Weights of a small GPT-style language model, trained from scratch on English Wikipedia: width 256.
Each number is 128 + 32 x the weight over its row's rms, rounded and kept within 0 to 255. Layers, rows and columns count from 0. The size above them is the row's rms in percent of the matrix's.

# layer 7 attention key, 256x256, rms 0.0531, rows 43-56, columns 0-255
size [113 104 108 111 106 107 104 108 108 114 103 112 108 111]
[[157 128 156 131 125  88 175 129 153 151 103 144 117  98  96 156 126 167 174 174 120 168  57 108 140 168 133 147 168 112 148 146 119 180 140 152 136 131 109 126 161  86 107 104 150  28 148 134  64 156 144 149 123  75  84 192 154 124 125 158 139 114  82 125 125  82 184 153  45  88 138 142  94 108  83 129 166  68 154  80 155 122 175 108 127 149 165 139  94 110 124  76 149  92  70 104 116 128 147 161 115  94 102 111 150 128 110 142  90 163 150 150 139 139 101  38 153 144 122 165 147  97  95 126 163 154  83  92 103 104 175  82 149 164  82  66  81 181 118 169 170  95  60 116 100 131 160 115 115 111  73 171 145 139 108 131 120 121  90 121 140 132 146 116 160 117 165 136 151 132 190 145 110 105 156 138 117 112 145 134 190 103 156 140 116 101 166  72 126 165 114 180 132 100  61 159 152 149  51 107 152 120 177  89 177  72 132 104 133 138 108 111 158  71 170 159  98  85 140 186 139 129 129 153 118 110  82 158 126  97  91 130 156 118 173 119 133 112 105 136 123 139 160  71  82 143 131 184 172 126 141 113 134 143 193 128]
 [118 102 175  91 132 114 151  80 138 201  73 161 202  61  86 161 140 121 114 180  90  72 113  93 128 186  85 123  89 158 135  65  82 148  96 134 157 134 137 147 173 157 127 177 130 129 157 113 126 135 115 103 127 117 170 142 161 136 155 158 124 134  38  87 148 116 134 131  66 137 203 120 154  98 123 111 112 111 121 118  87 134 151 101  86 108 124 191  58 149 129 121 134 154 119 111  90 167 131 158 167 121 115 108 135 138  92 147 136 126 121 143 116 113 158 123 126  85 144 152 113 139 117 161  69 168 154  73  98  98 110 146 132 108 103  93 154 215 104 150  82  76 118 172 116  88 156 112 144 122  68 157 129 115 139 195 127 127 140 143 127 118  82  94 141 153 172 144 101 172 120 131  65 114 190 189 130 120 189 155 194 138  99 192 134 136 166  91  85 119 136 100 123 126 138 165 140 157  83 133 103 158 150 141 105 109  97 166 139 134  95 113 112 115 143 144 151 149 186 109 156 153 150 134 144 155 176 126 136 135 152 113 203 120 149 116 214 168  81 104 175 107 111 131 130 166  89 137 112 127 124  90 149  70 209 114]
 [ 88 152  76 165 109  94 114  73 139  89  88 136 111  87 121 130 156 135 106 147 113 173 146 102 118  87 131 129  85 141 145 153 190 108 129 128 159 114 134  82 120 166 162  96 205 121 128  97  95 172 153 145 133 161 127  97 108 177 126  98 163 139  95 210  75 106 102  91 171  92 134 143 145 168  99 143  97 127 109 167 179 124 111 190 190 136 156 211 147 146 205 124 197 103 131 157  78 114 151  83 138 125 107 142  86  81 106 167 104 156  54 159 164 110 124 177 158 157 116 122 117 147 122 187 139 195 121 111  84 160 103 135 138 115  66 145 133 178 134 122 110 142 137 125 132 161 115  98 101 127  89 112 103 132 101  70 101  68  99 101  75 126  90 164 129 145 160 103  38 159 106 107 121 115 103  66 163 148 181 169 156 181 180  94 118  96 134 193  93 122 107 165 107 163 161 119 154 172 139 111 133 140 119  98  52 134 113 128 119 137 139 106 141 129 157 167 182 105 107 138  85 140 103  80 147 143 124 109  59 146 103 123  89 108 172 163 104 130 151 160 157 137 112 129 133 145 128  86  88 125  92 133 100 115 155 161]
 [104 108 124 116 164 192  70 116  88 127 144 158 153 168 151  96 134 106 164 104 135 111 122 113 135  99 143  98 198  95  89 191 143 117 145 119 149  94 133 105 145 148 144  81 158 147 106 172 117 166 155 194 142 121 104  77 114  91  68 152 119 144 220 101 100 151 158  97 185  94 135 119  84 151 147 117 142 111 150 134 181  84 118 182 126 163  83  83 187  87 100 121  85 127 164 148 127 100 152 109 108  98 114 115  95 109 121 192 200 136 123 135  83 115 155 159 136 179 110 180 119 126 100 133 159 116 127 190 137 122 128 133 169 132 119 117  84  57 151 106  99 149 155 146 135 121 110 147 108 236 166 152 192 132 165 107  75 147 175 160 143 109 157 145  83  93 107 132  89 162 111 129 152 140  77 146 104 125 127  95 125 108 147 146  97 148  39 117 165  94  96 137 132 142 165 106 120  99 132 167 179 100 108 125 101 138 139 131 163  54 141 165 123 165 117 106 157 111 139  88  94 137  95  86 138 152 138 170 107 110 117 187 105 152  91 151 149 109 156 174 108 159 109 137 128 134 133 148  93 166 127 165 145 128   2 126]
 [173  92 129 133 229 129 120 112 153 122  65 107 164 149 108 153 132 115 133 127 162 128 150 146  98  83 131  91 159 140 198 179 208 124 119  94 101 155 104 131 137 160  88 124 123 118  90 113 178 126 166  98 122 173  63 100 152  80 158 128  64 176  89  91 122 110 110  51  80 137 177 142 154 163 130 107 134  81 181 195 127 143 138 110 170 108  98 111 138  84 115  65  88  57 142 124  83 111  58 188 135 154 105  99 115 170  67 162 141  77 109 139 107 157 150 175 147  72  92  92 151 161 130 180 176 162 139 117 143 136  91  82 165 151 124 115 140 109 107 144  92 161  97  95 120  93 180 157  91 138 102 152 123 164  61 116 106 100 167 156 138 149  90 118  95 111  94  68 144 100 132 180 137 126 116 157 130 139 120  84 167 129 119 113 189 134 139 129 138 147 130 185 118 140 122 111  95 104 148 146  92 123 146 110 145 100  94 133 111 152 145 136 159 191 182 153  85 138 110 107 200  97  96 191 160  84 142 144 132 162 122 130 143 118 169 140 136 156 149 129  89 130 107  60 153 164 143 111 115 138  98 134  84 122 148 141]
 [176 151 140 109 127 131 144 147  79 117 133 112 149 136 111 156 177  76 106 130 159 112 140 160 155 139  92 163 132 156 213 185 176 117 155 122 150 244 166 117 100 153  92 158 116 143 108 121  95  82 145  86  93 173 167 145 113 167 117 113 110 114 117 183 139 166 154 110 146 163 125 119 183 122 101 144 155 106 152  89 149 174  88 101 104 109 153  87 115 148  84  67 142 116 154  81  90  50  81 177 115 143 154 206 131 137 113 129 171 153 130 166 158 147 154 204 134  99  77 182 134 123 131  98 144 115 109 101 130 148 182 146  79 132  89 104 106  88 156 132  99 108 135  99 145 117 128 106 124 140 182  92 120 108  81 154 178 129 145 107  94 153 135  79 150  97 154 117 180  85  70 121 119 121 134 114 140  73  85 103  96 113 116 142 103 197 141 117 102 134 138 126 112 120 109 134 128 146 161  57 150 142 120 136 129 111 139 130 114 135 160 166 137  78 128 155 157 193 149 101  64  48 132 162 142 126 118 115 106 168 141 119  65 112 149 134  47 109  36 104 192 108 142 115 153 137 100 140 131  95 204 134 128 123 136 126]
 [115 180 124 155 163 177  97 171 118 127 142 152 121 147 132  64 119 119 165 154 124 105 140 106 112  96 124 113  87 108 122 191 191 114 139 110 125 100  72 116 144  62 102  97 128 155 150 125 179 129 119 173 129 147 132 144 114  87 154 169 146 184 166 147 139  87 131 134 141 124  93 125  96 153 122 125 196 138 198 116 127 115  84 138 141 227 129 119 165 122 115 136 159 122 118 143 141 126 152 120  79 122 130 120  64 128 135 138 127  68 104  72  99 121  93 174 129 148 106  33  85 134 170 141 147 174 110 177  97 133 119 151 109 155 146 150 168 122 159  84 103 167 196 158 107 114  71 110 128 161 143 173 135 178 105 119 116 153 170 130 196  67 183 168  99 107 127 189 132 135 112 113 116 157  95  90 160 146 178 147 114 135  93  72 135 126  90 142 104  91 204 160 102 127 208 123 151 138 126 175 161 112 152 119 159 142 138 100 177 147 132  92 135 208  71 105  85  43 131 166 129 149 101 155 156 168  81 114 132 125 129 125  94 104  93 155 157 129 198 172  87 121  92  91 124 111  72 145 102 126 137 142 132 106 117 126]
 [168 175 146 191 131  94 129 183 146  88 136  89 112 129 112 109 129 174 104 152 138 150 138 126 151 147 151 108 110 113 117 130 106 144 146 145 148 160 135 140 150 135 125 100 180 114 119 139 170 135 162 142 126 134 128 125 110  97 153 113  29 156  81 130 142 147 137 142 104 121 100 137 184 103 166 121 151 105 176  97 125 130  40  65 164 113 143  95 140 158 172 118  89 128 149  60 145  83 163 114 174  98  69 100 113 184 131 101 101 160 153  64 117 118 105 100 237  99  88 106 131 151 137 152 130 126 187 131 101 142 192 164 103 173  97 115 160 117 106  52 107 190  80 110 124  95 125  94  81 122  79 192 145 146 164 111 159  89 127 145 107 158  73 129 123 205 162 132 167 147 110 155 126 113 127 160 154 131 143 181 140 157 147 136 170 143 123 125 143  79  74 132 156  74 133 196  95  78 139 124  83 133 131 148  94 140 120 190 150 158 199 158 138 130 130 102 120 138 158 134 152 136 128 164 165 156 132 137 140 133 160 207 171 110 125 162  79 154 140  70 111  75 148 100 106  61 104 165 123 133 148  92  84 109 132 129]
 [101 120 114 155  90  98 195  81 139 134 106  81 130 147 113 112 153 162  70 128 134 121  84 161 154 179 144  51  87 152 105  58 114 134  95  42 145 151 120 116 102 154 141 207 162  87 118 136  99 158 127 116 167 140 141  92 191 223 154 146 107 124 105 161 105 122 100 133  89 130 174 182 144  86 132 147 114  96 159  81 110 139  93  63 146 121 159 144 101 144  99  99 111 181 122 104 135 144  99 109 147 143 140 143 130  99  97 121 109 107 115 104 135 177 154 117  92  72 127 181 117 166 110  78 140 142 160  91 152  81 142 143 140 112 107 147 131 177 178 137 138 143  28 129 110  95 180 163  87 141 124 130 133 114  91 189 149 120 107 130 153 131 110 139 140 183  67 125 141 188  43 117 145 110 157 102 127 110  17 105 133 136 131 112 155 133 165 118 120 127  99  65 102 123 103 120 125 126  94  99 111 165 126  82  63 113 148 138  68 114 130 109 132 156 100 160 176 127 122 110 176  93 130 174 112 176 120 167 159 194 100 130 151 123 152 154 148 133 142 107 159 112 167  84 106 137 101 101 152 125 146 145 156 115 178 173]
 [100 165 101 115  94 124 121  87 133 123 124 139 137 102 122 158 136 104 140 103 151 117 116 127 191 133 131 116  81  91 109 111 142 147 156 211 126 141 119 207  99 130 107  88 169  85 120 151 130 121 151 125 103 103 169 128  82 116 155 121  82 109  76 149 142  83 135 116  35 134 146 183 179  92 111 160 114 137 126 184 130 146 129 114 167  74  78 153 145 147 105 138 132 108  99 127 134  88  64 188 144 128 113  91 136 126 127 131  95 122 134 154 104 144 154 164  91  96  98 137 132  83 145 144 161 109 112  99 182  68 128  83  72 140 134  69 105 191 125 136 159  90  78 155  90 165 132 140  97 132  52 113 115  93  65 158  92 126  80 107 135 156 121 146 163  66  92 104 120 127 167 129 123  48 154 139 147  89 159 113 123 129  72 136 112 122 199 156 143 122 121 127  92 201 100  89 133  92 133 139 195 155 153  92 154  99 142 122 148 109 149  80 181  99 154 166 135 115 177 116 121 153 168 117 126 112 187 129 100  99  94 183 107 152 179  96 189  89 190 153 176 161 149 113 144 100 134 130  89 204 107 172 137 166 173 128]
 [117 110 142 179 104  75 158 103 116 133  52 112 128 138  46 165 112 103 135 117 117 151  62 123 127 156 123 154 100 119 173  81 104 171  84 153 109 184 172 174 107 179 151 143 131 112 124 133 126 125 145 128 104 155 154 169 143 197 150  70 107  82 132 128 111 173  83 177  94 162 181 163 143  67  90 121 106 125  64  68 156 147 135  96  84  98 139 132  92 133 128 130 158 117  68 137  86 125 143 107 158 131  93 132 173 149 121  94  75  87 130 113 167 128  92 143 103  76 178 144  72 169 110  78 114 106 129  82 151 113 156 176 129  99 114 139  90 206 117 103 159 108  84  66 124 126 134 110 101  49  62 166 109 133  65 107 162 128  53 143 104 160 127 107 160 147 138 119 131 112 150 118 100 115 155 127 127 123 125 116 116 132 146 126 121 148 174 120  94 142  99  92 125 107  93 157 132 167 117  94  90 129 162 120  81 135 144 121 105 160  88 127 105 110 135 126 119 143 155 159 115 183 194 164 180 169 142 109 124 150 133  83 167 114 145 119  89 158 113 182 135  78  74 155 132  77 107 141  84 121 127  90 133 115 239 151]
 [168 105 112 140 107  82  95 124  69 179  95 151 123  93 129  93 113 127 171 141 131 101 143 104 115 159  87 127 111 125 141  63 106 127 188 211 156 154 136 147 139 135  89 173 130 139  76 106 218 108 144 109 135 135 150 155 119 115 166  91 120  60  99 137 173 145 138 152  90 136  64 154  94 163 127 131 121  95  93 116 182 108 138 106  82 214 112 145  70 199 148 192 149  66  94 148 111  83 107 110 114  86 134 151 136 123 109 156  60 149 164 171 140  93 107 147  81  98 175 163 109 150 187 158 103  91 129  76 115 139 149 129 136 157 125 111 164 150 149 100 118 123 152  92 138 178 151 156 141  54  80  95 101 127 135 122 119 112 144 133  88 118 141 142 155 107 154  90 138  87 134 127 112 102 144  70 146 124 152 144  95  70 151 128 145 206 117 129 147 131 123 131 169 128 177 157 163 175 170 116 134  84 164  88 149  96 158 148 142 160 103 114 110 101 161  88  78 148 181 151 151 137  91 162 142 138 127 108 117 171 185 111 106 117 118 122 138 126 121 139  96  47  98 205 125  71 109  90 147 146 119 132  90 135 205 152]
 [187 152 147 133 100 182 148 163  97 159 156 187 119 168 148  74 128 121 114 136 119 131 152 100 147  82 156 126 157 104 109 111 145  92 124 128 141 125 154 150  72 147 100 135 100 158 166  56  64 129 144 109 142 130 153 153 156 134 120 129 146 173 112 115  57 140 181 152 114 153  61 121 154  99 112 162  96 134 167 130 160 137 116 132  82 130  81 121 117 127 116 157 133  68 102  57 153 161 150 113 126 176 160 128 134 126  77 151 168 148 131  90 124 120 157  78 123 116 188 156 125 108 104 109 127 146 144 145 123 137 159  92  65 142  95 140 104  82 171 116 167 194 171  72 174 164  90  90 142 187 136 126 227  85 173 117  96 118 173 114 151  85 108 103 122 135 128  66  94 127 116 128 169 118 111 112 131  87  69 117 109 185  80 127 170 118 134  55 140 146 120 124 121 116 148 113 112 153  77 151  96 193 132 142 100 131 163 149 121  78 108 130  77 155 146 118 183 121  74 129  57 108 132 110 157 124 182 134 106 133 138 183 141 134 115  89 179  92  87  75 109 158  78 172 130  98 112 156  88  88  86 102 109 151  57  84]
 [ 57  95 141  99 140  75 123 161 143 203 143 157 126 152  90 145 110 149 118  92 155 112 120 130 143 162 177 176  99 172  61 162 107 174 116 111 137  77 186 127 153 148 136 131 149 127 160 164 125  80 141 113 131 102 137 118  80  98 108 160  56 185 145 148 113 188 115 144 154 133 125  88 118 160 151 164 177 101 127  62  62 151 154 130  99  90 113 161 138  97 110 141 142 144 109 102  85 156 127 133  98 200  63 124 147  92 175 115 149 123 148 128  71 176 150 138 167 192 134 116 136 127 144  75  93 145 136 118 124 100 188 185  77  75 126 141  81 103 155 179 135 141  76 122 139 156 145 124 185 161  78 150 158 152  96 141  90 170  64 178 119 183 105 140 123 159 167  77 140 148  91 150 125 107 137 116 122 111 142 172 158 164 165 155 132 127 170 106 116 134 123  93 165 135 121 136 139 136  81 113 156 133 159 137  97 185  86 109 152  66 120 150  73  66 124 177 122 109 163  95 180 148 182 129 119 136  83 111 183 130 119 121 198 122 100 167 146 142  90  92 142 163 105 162 125 109 133  78 139  73 127 109 161  95 146 143]]
# layer 7 attention query, 256x256, rms 0.0545, rows 44-56, columns 0-255
size [108 108 118 103 106 110 111 106 113 122 106 104 105]
[[149 168  90 116 121 157 151 102 166 100 175 138 126 101 111 136 125 127  82 133 173 109  81 143 111 133  69 142 112 128 119 148 100 117 129  70 128 126  94 143 203 110  98 104 132 100 172  89 165 171 108 112 134  88 162 177 157 130 138 178 144 172 140  84 105 106 162 106  88 147 114 130 174 150 176  97 146 161 115 131  77 133 151 131  53  81 148 125 134 149 162 174  89 141 122 151 114 170  94 115 139  92 107 105 143 101 113  74 126 184 178 115 116 157  93 150 157  61 113 117 175 100 148 143 162  97 142 177 133 150 146  99 133 142 145 160 120  96 134 134 175 135 137 108 202 161 144  36 140  92 151 141 115 105  90 159 102 167 121  70 116 136  77 124 159 124 172 164 108 114 147 197 126  83 107 150 159  89 178 165 182 173 118 167 138 150 106 149 138 129 180 172 112  90 122 104  64 140 132 127  97 149  97 176 109  65 114 136 152  99 143  41 102 147 101 124 105  39 178 102 151 147 119 188  88 103 131 115 140 141 102 123 186 143 134 104 103  89 109 127 138 114 152 132  63 152  99 177 118 131 130  42  72 106 136  86]
 [121 119 111  73 122 172 136 138 159  93  88 110 124 149 144 132 109 154 190 129 157 136 141 137 132 116 123 103  97 165 192 118 174 174 156  88 113 146 182  98 127 193  76 180  83  72 137 109 156 150 154 161 144 146 159 151 158 109 152 152  94 118 119 136  92 120 106  43 113 130 110 161 135  84 114 133 202 122 105 161 112 103 143 142 169 136 158  92 132 138 193 123 174  44 137 119 166 123 117 121 100 120 160  80 125 124 149 125 143 123 153 137 129 162 181 134 135 152 174 144 138 100 183 133 127 176 141 124  89 128 110 149 148 129 144 117  96 153  96 109 147 123 137 141 118 146 164 148  78  96 105 148 100 110 218 138 101  99 122 102 142 160 108  73 163  57 127 114 173 134 106 162  56 133 124 103 111 154 152  94 140 153 116 114 115 224 218 132 156 153 158 124  66  31 165 177 102 173 155 140 102 104 138  75 122  80 162 136 139 112 144 120 106 123 192 158  95 105 112  92 139 162  97 180 105  89 134 216  69 128 133 112  74 155 118 130 131 114 157  71 115 181  99 117 132 116 139 100  97  76 127 124 146 120 113 158]
 [115  77 125 173 125  95 122 134 111 124 112 156  87 148 101 133 124  98 121  59 117  66 142  92 135  86 131 120 181 178 114 114 139 172  78 141  64 174 144  78 124  76  80 110 130 136 178 191  42 116 136 107 130 188 149  71 124 185 108 126 116 116 137 180  91 182 117 174 113 113  79 128 163 127 131 148 133 141 140 137 164 130  41  85 150  86 106 159  93 127 111 131 141  78 150  89 158 113 147 152 119 165  93 154 147 135 143 140 146 144 126 144  88 116  71 103 133 155 125 184  71 148 118 106 105  94  93 124 117 111 190 196 120  98  83 127 147 140 158 101 122 143 170 129  96 133 171 178 174 122  82 136 163 119 128 119 161 100  86 101 145 124 157 187 124 182  68 119 156  98 136 145 122 143 160 150 132  95 141 166 101 120 144  94 107 146 155 152 159 150 149  69 200 149 110 133 116 129 146  99 145 139 199 147 116 142 135 145 107 115 120 125 120 119 102 137 175 107 189 119 100  89 152  33  99 142 128 138  71 129 142 112  99 101 134 182 111 172  82  98 137 113 153 133 189 158  57 103 126 129 168 123 207  90 162 159]
 [149 148 111 140 142 133 185 148 174 127  95 110 155 149 179  92 157 119 108 142 204 130 194  97 140 140 140 162 193  93 198 117 121 117 136  73 133 126 118  90 153 136 152  99 178 103  89 137 159 116 138  67 202 146 158 126  85 129 128 154 129 194 161 114  87 118 138 125 112 170 100 120  99 100  72  73 157 135 124 148 121  85 107 117  89 173 148 160 123 109 100 104 184 124 149 133 152 124 110 124 133 171  82 137 138 109  95 162 111 130  98 114  71 189 120  95 107 108 140 149 124  87 101 186 181 115 123 140 157 145 133 181  39 109 126 156 114  88 122 139  99 127 134 154 142 159 122 108 161 182  74 192 125  79  80 134 152 143  83 173 162 114 156 138 126 106 155  89 157 135 162  70  94 155  78 134 136 128 127  62  64  99 101 168  98  56 137 154  88 105 144 154 135  96 140 110 104 130  85  78 103 141 104 124 140 105 158 139 119 184 111 110 107 189 150  71 159 134 113  77 149 135 114  82  91 111 109 154 121 138 136 145 127 128 138  62 138 167 146 111 187 149 140 140  82  62 151 227 145 104 161  93 123 146 123 161]
 [142 134 147 148 180 136 128 124 139 135  85  78 115 147 111 104 142  98 155 136  92  75 130 164 125 190 120 128  97 120  83 123 184 109 108 133 129  81 136 160 113 163 171 128 171 134  86 101  92 150 102 178 144 132 160 113 137 132 152 139 124 101 100  62  45  82 197 125 130 207 127 182 111 142  98 153 132  60 154  61 137 149 137 105  76 200  90 158 117 134 119 151 116 128 119 161 162  96 104 150 182 104  70 120 126 126  90 144 134 137 133 104 215 203 125 120 127 146 121  99  89 121 152  78 152  88 115 131 186 145 152 135  97 188 174 147 171 170 142 133 106 175 144 114 143  83 119 178 138 157 143  87 119 133 105 138 168 119 155 109 138 169 106 109 162  83  86 117 117 172 120 141 114 138 126  59 135 139 141  47  93 152 132 187 104  59 142 114 148 139 121 116 120 166 122 161 111 138 133 111 113 149 119 146  83 135 145 132 121 111 105 138 127 164 147 103 150 132 107 131  75  79 146 115 157  95 160 159 150  57 152 135 113 119 151 100 116 120 199  74 182 130 119  61 174 100 171 158  91 100 149 213 167 168  98 160]
 [162 131 115  75 124 166  38 133 149 170 126 137 107 158 135 141  63 108 177 114 150 109 129 171  83  89 123 137  83 179 131 138 157 178 140  78 145 154 127  81 129 139 126 140 152 111  99 153 193 158 123 129 173 145 100 108 180  71 108 125 116 124 234 175 111  99 121 116 131 138 116 152  89 152 103  83 132 137 144 157 155 153 116 209 119 143 131 127 141 110 118  73 165 101 124 120 132 121 173 118 137  71 113 116 128 182 107 129 116  35 161 114  71 131 184 122 152 139 152 170 158 140 107 127 133 135 107 118 155  49 157 130 131 145  97  97 111 127 144  92 156  67 178 174 119 154 125 105 148 111 138 164 108 169 113 139 120 114 159 139 146  88  97  88  78 166 152 142  57 169 161  98 108 109 131 175 105  96 144 128  90  78 152  74 130  90  94 185 168 128 131 123 169 118 117 171 100  91 165 113 142 121 154  73  97 158 110 124 120 114 132 114 105 151 164 151  92 154 129 134 150 110  89 128 101 124 159  94 189 133 138 156  87 129  88 150 135 192  37 111  75  78 163 135 121 146 115 126 137  74 127 131  93  41 157  95]
 [147 112  98  90 194 117 177 154  94 116 189 176 128 112 158 133 155 108 178 115 180 155 163 131 118 127 145 115  98 159 127 100  96 133 136 140  76 119 146 220 136 147 173 148 125 123  80 153 127 135 139  84 171 120  69  85 141 140 190  68 122 175 192 158  57 144 164 100 127 123 115  84 112 186 127 122 140 117 168 156 112 127 152 179 102  77 130 187 116 148 116 110 159 155 138 142 166 143 199 101 158  96 186  84 166 145  86 141 192 160 139 117 115 130  93  59 112  89 106 123 132  89 139 128 198  86 141  85 116 114 128 132  22 109 116 146 109 104 157 150 150 110 131 149 141 128 143 170 145 192  98 153 195 107 164 158 180 152 143 139 157 121 110  87 112  91  52 144 154 104 127  95 125 111 123 128 152 151  90 109 153  99 100 116 153  94 137 183 209 155  85 130 127 141  72  85 120 164 135 107 135 108 132 160 131 133  80 150 137 151 127 109 108 125 119 171 149  88 103 109 135 100 158 186 122 144 132 156 123 141 148 125 176  96  76 132 139 119 131 157 125 138 132 151 126  83  90 101 112 146  63 132  63 113 147 184]
 [149 131 165 122 175 151 154 180 136 113 134  72 157 135 178 137 158 121 175 163  67 118 152 146 139 157 112 105  71 120 148 109 160 114 181 126 175 115 134 157 116  59 113 119 141 125 126 188 165 108 154  84 131 142 106 116 165 172 127 157 133 163 144 131 117 122 151 109 153 138 179  59 127 132  69 179  84 108 148 193 110 132 119 126 167 143 123 134 115  41  90 183  91 125 114 135 113 153  92 139 145 109 130 156 145 123 136 111 150 127 131 154 135 200 155 192 101  97 120  98  63 157  78  90 182 109 128 102 162 110 130 120 143 124  81 194 105 127  95 123 209 147  66 146 148 108 111 129 118  98 162  83 145  94  79 118  52  62  93 104 133 127 170 100 158 149 122 125 151 112 113 158 121 100  94 132 143 104  98 106 108 153  96 206 110 154 209  85 121 167 149 101 118 134  80 149  84 139 102 123  42 118 138 115  83 164  77 139 133 148  66 137 170 190 108 148 133  99 140 165 112 216 114 150 146 152 166 114  98 186 115 169 103 137  94 116 113 109 115 137 170 179 132 119 150 109 104 132 124 122  79 111  96 115 140 117]
 [131  94 119 142 178  66 141 130 175 112  68 132 158 112 153 123 104 152 145 162 162 110 155  98 150 159 124 132 128  61 110 128 189 124 185 121 107 121 160 172 129  84 141  81  91  87  55  73 101 152 164 138 134  90 179 130 146 168 160 165 100 111  77 110 119 145  79 133 152 179 123 108 164 151 134 160 126 141  89 110 124  71  99 130 111 118  89 112 158  83 103 183 119  94 164  99 122 166  88 146 150  48 154 108  92 143 108 170 126 204 133 162 127 115 155 150 129 149 128 145 198 102  77 153 163 183 144 164 118  85 100 132 128 147 125 121 139 143 112 103  70  68 153 125 162 103 169 160 129 147  69 153  96 116 117  81 156 109 125  46 119  71 149 196 120 148 150 142 103  70  86 139  80  90  93 128 104 136 183 128 177  75  66 105 122 119 139 152 107  88  98 120 110  85 130 134 154 115 133 168 110 195 136 114 167 164 157  66 123 136 128 115 155 165 153 126 128  93 118 172 150 139  97 135 150 124  89  83 124 106 112 175 125 157 100  91 117  87 157 105 156 137  77 136  65 129  46 158 120 128 178  96 119 134 133 121]
 [145 118 105 117 149 140 115 182 129  82 127  99 133  49 108 146 120 146 114 158 168 147 138 137 141 124 165 127  66 126 185 127 168 140 112 134 121 119 110 115 149  99 157 187 121  67  90 182 186  91 153 206 181 107 123 191 145 112 150 176 105 148 102  91  62  93 102 143 142 151  99 107 113 131 117 128 116 104  93  87 117 148 153 126 132  93 119  74 208 146 190 149 152 164  69 167 127 145 109 113 148  80 164 108  64  65  91 130 115 123 116 150 123 120 134 199 136 122 145 103 149  65 131 146 172 102 177 155 108 123 106 105 122 122 133 158  88 153 131 121 126 136 136 132 113 100  91  99 108 139 182 134 112 100  92  94  60 122 102 143 128 176 161 119 134 122 155 114 175 124  90 182 112 131 155 110 122  80 151 160 139 130 140 108 156  92 147 170 228 128 118 141 101 168 147 148 159 121  71 178  77  84 119 156 156 164 123 135 109 128 116 150  78 122 128  72  72  90 163 179 108 176 138 165 107 160 112 132 163 117 120 138 180 159 104  33 170 129 141 124 117 121 115 194 125  51  81  86  81 132  93 109 118 128 137 139]
 [ 80 133  71  91 143  97 115 144 148 153 130 114 153 131 158 126  98 149 105 169  97 112  90  93 130 158  89 146 153 145 127 123 141 125  97 102  98 133  82 133 151 173 101 172 145 128  49 108 198 227 115 137 168 135 133 145  94 124  95 123  97 129 112  65 149 144 132 152  88 156  69 122 140 208 138  89 109  81 100  96 187 128 161 110 121 121 121 114 150 157 150 118 163 114  59 130 157 110 142 107 119 147 203 103  89  95  80 117 102  81 149 147 118 101 141 142  97 158 232 113 186 133  92 167  95 134 161 133  99  69 151 103 131 166 145 157 158 136 164 148 130 111 176 144  48 148 117  90 125 134  73 143 116 134 116 150 189 135 144 134 118 157  71  85 158 103 158 140 103 123 175 129 144 148 164 144  99 181 144 126 104 114 100  91  92  84  80 166 150  94 139 101 140 143 161  85 149  78 194 178 175 122 137  80  88 127 150 137 122 106  86 172 116 147 188  80 134 155 102  88 159 175 119 129 179  95 189 154 141  92 118 146 135  75 112 146 113 146 126 106 101 141 107 139 122 108 146 103  73 170  94 162 103  97 152 169]
 [138 128 136 213 128 128 132 117  75 125 102 109 125 126 103 143 173 150  34  74 103  53 156 158  81  70 142 111 136 182 145 158 117 135 132 133 145 116 154 171 140 131  69 204  88 158 141 152 106 102 103  99 156 106 128 107 168 122 153  97 124 130 125 162 116 143  79  97  92 164 166 183 166 139 138 159 121  84 130 111  89 145 161  86  98  85  86  93 131 115 149 147  56 140 129 181 141 133 120 117 148  63 113 145 119  94 131 140 141 137 152 170 111  49  70 117 108 145 138  86 124  99  85  74 105 132  68 114 140 126 170 185 183 109 153 101 161 121 147 123 117 129  96 144 117 145 154 124 166 163  81 151 134 141 100 139 106 152 111 125 151 197 113 111  90  67 108 149 112 161 165 149 102 112 196 107 145 100  71 128  99 107  96 190 126 121 101 166 104 160 115 106 165 117 129  60 130 153 175 124 154 160 157 143  64 155 137 112 140 130 101 113  90 139  87 157 132 174 162 143 115 109 173 155 117 186  80 184  98 140 128 114 136 130 159 104 126 126 109 196 148 128 134 154 195 122  91 199  95 104 142 167 202 119 110 161]
 [135 148  99  78 113 117  73 187  97 123 167 103  98 148  42 157 150 122 101 126 129 101 166 118 122 138 128 117 128  92 135 150 114 172 139 138 121 120 135 113 104 192 174  85 132 139 147 156  81 129 115 138 121  78 100 128 176 210 114 171 128 177 147 184 134 170 137 203 125  92 124 100 164  70 205 119 141 138 121 139 109 113  90 183 177  89 144 139 156 157 101 129  87 133 106 142  63 201 120 124 108 139 127 144 107 107 132  94 121 178 144  84 151 141 119  99 139 122 132 132 103  61 157  73  93  58  87 160 118  90 135 151 180 106 160 106 109 121  93  89 105 171 151 100 102 108 164 121 148 151 169  96 154 114 109 117 100  79 100 149 143 152 189 148  93 142  78 100 164 192 126 133 127 186 145  97 167 149 140 140 117 167 139 124 117 194 169 127 148 184 146  95  42 170  96  94 115 192 138 171 177 140  85 157 116 131  91  63 118  93 193 137 163 115 108 142 160  96 164 114 191 137 137 149 125 145 119  96 132 144  70 141 116 121 114 103 179 177  93 154 161 140 108 189 123 131 104 154 118 126 123 124 130 117 133  92]]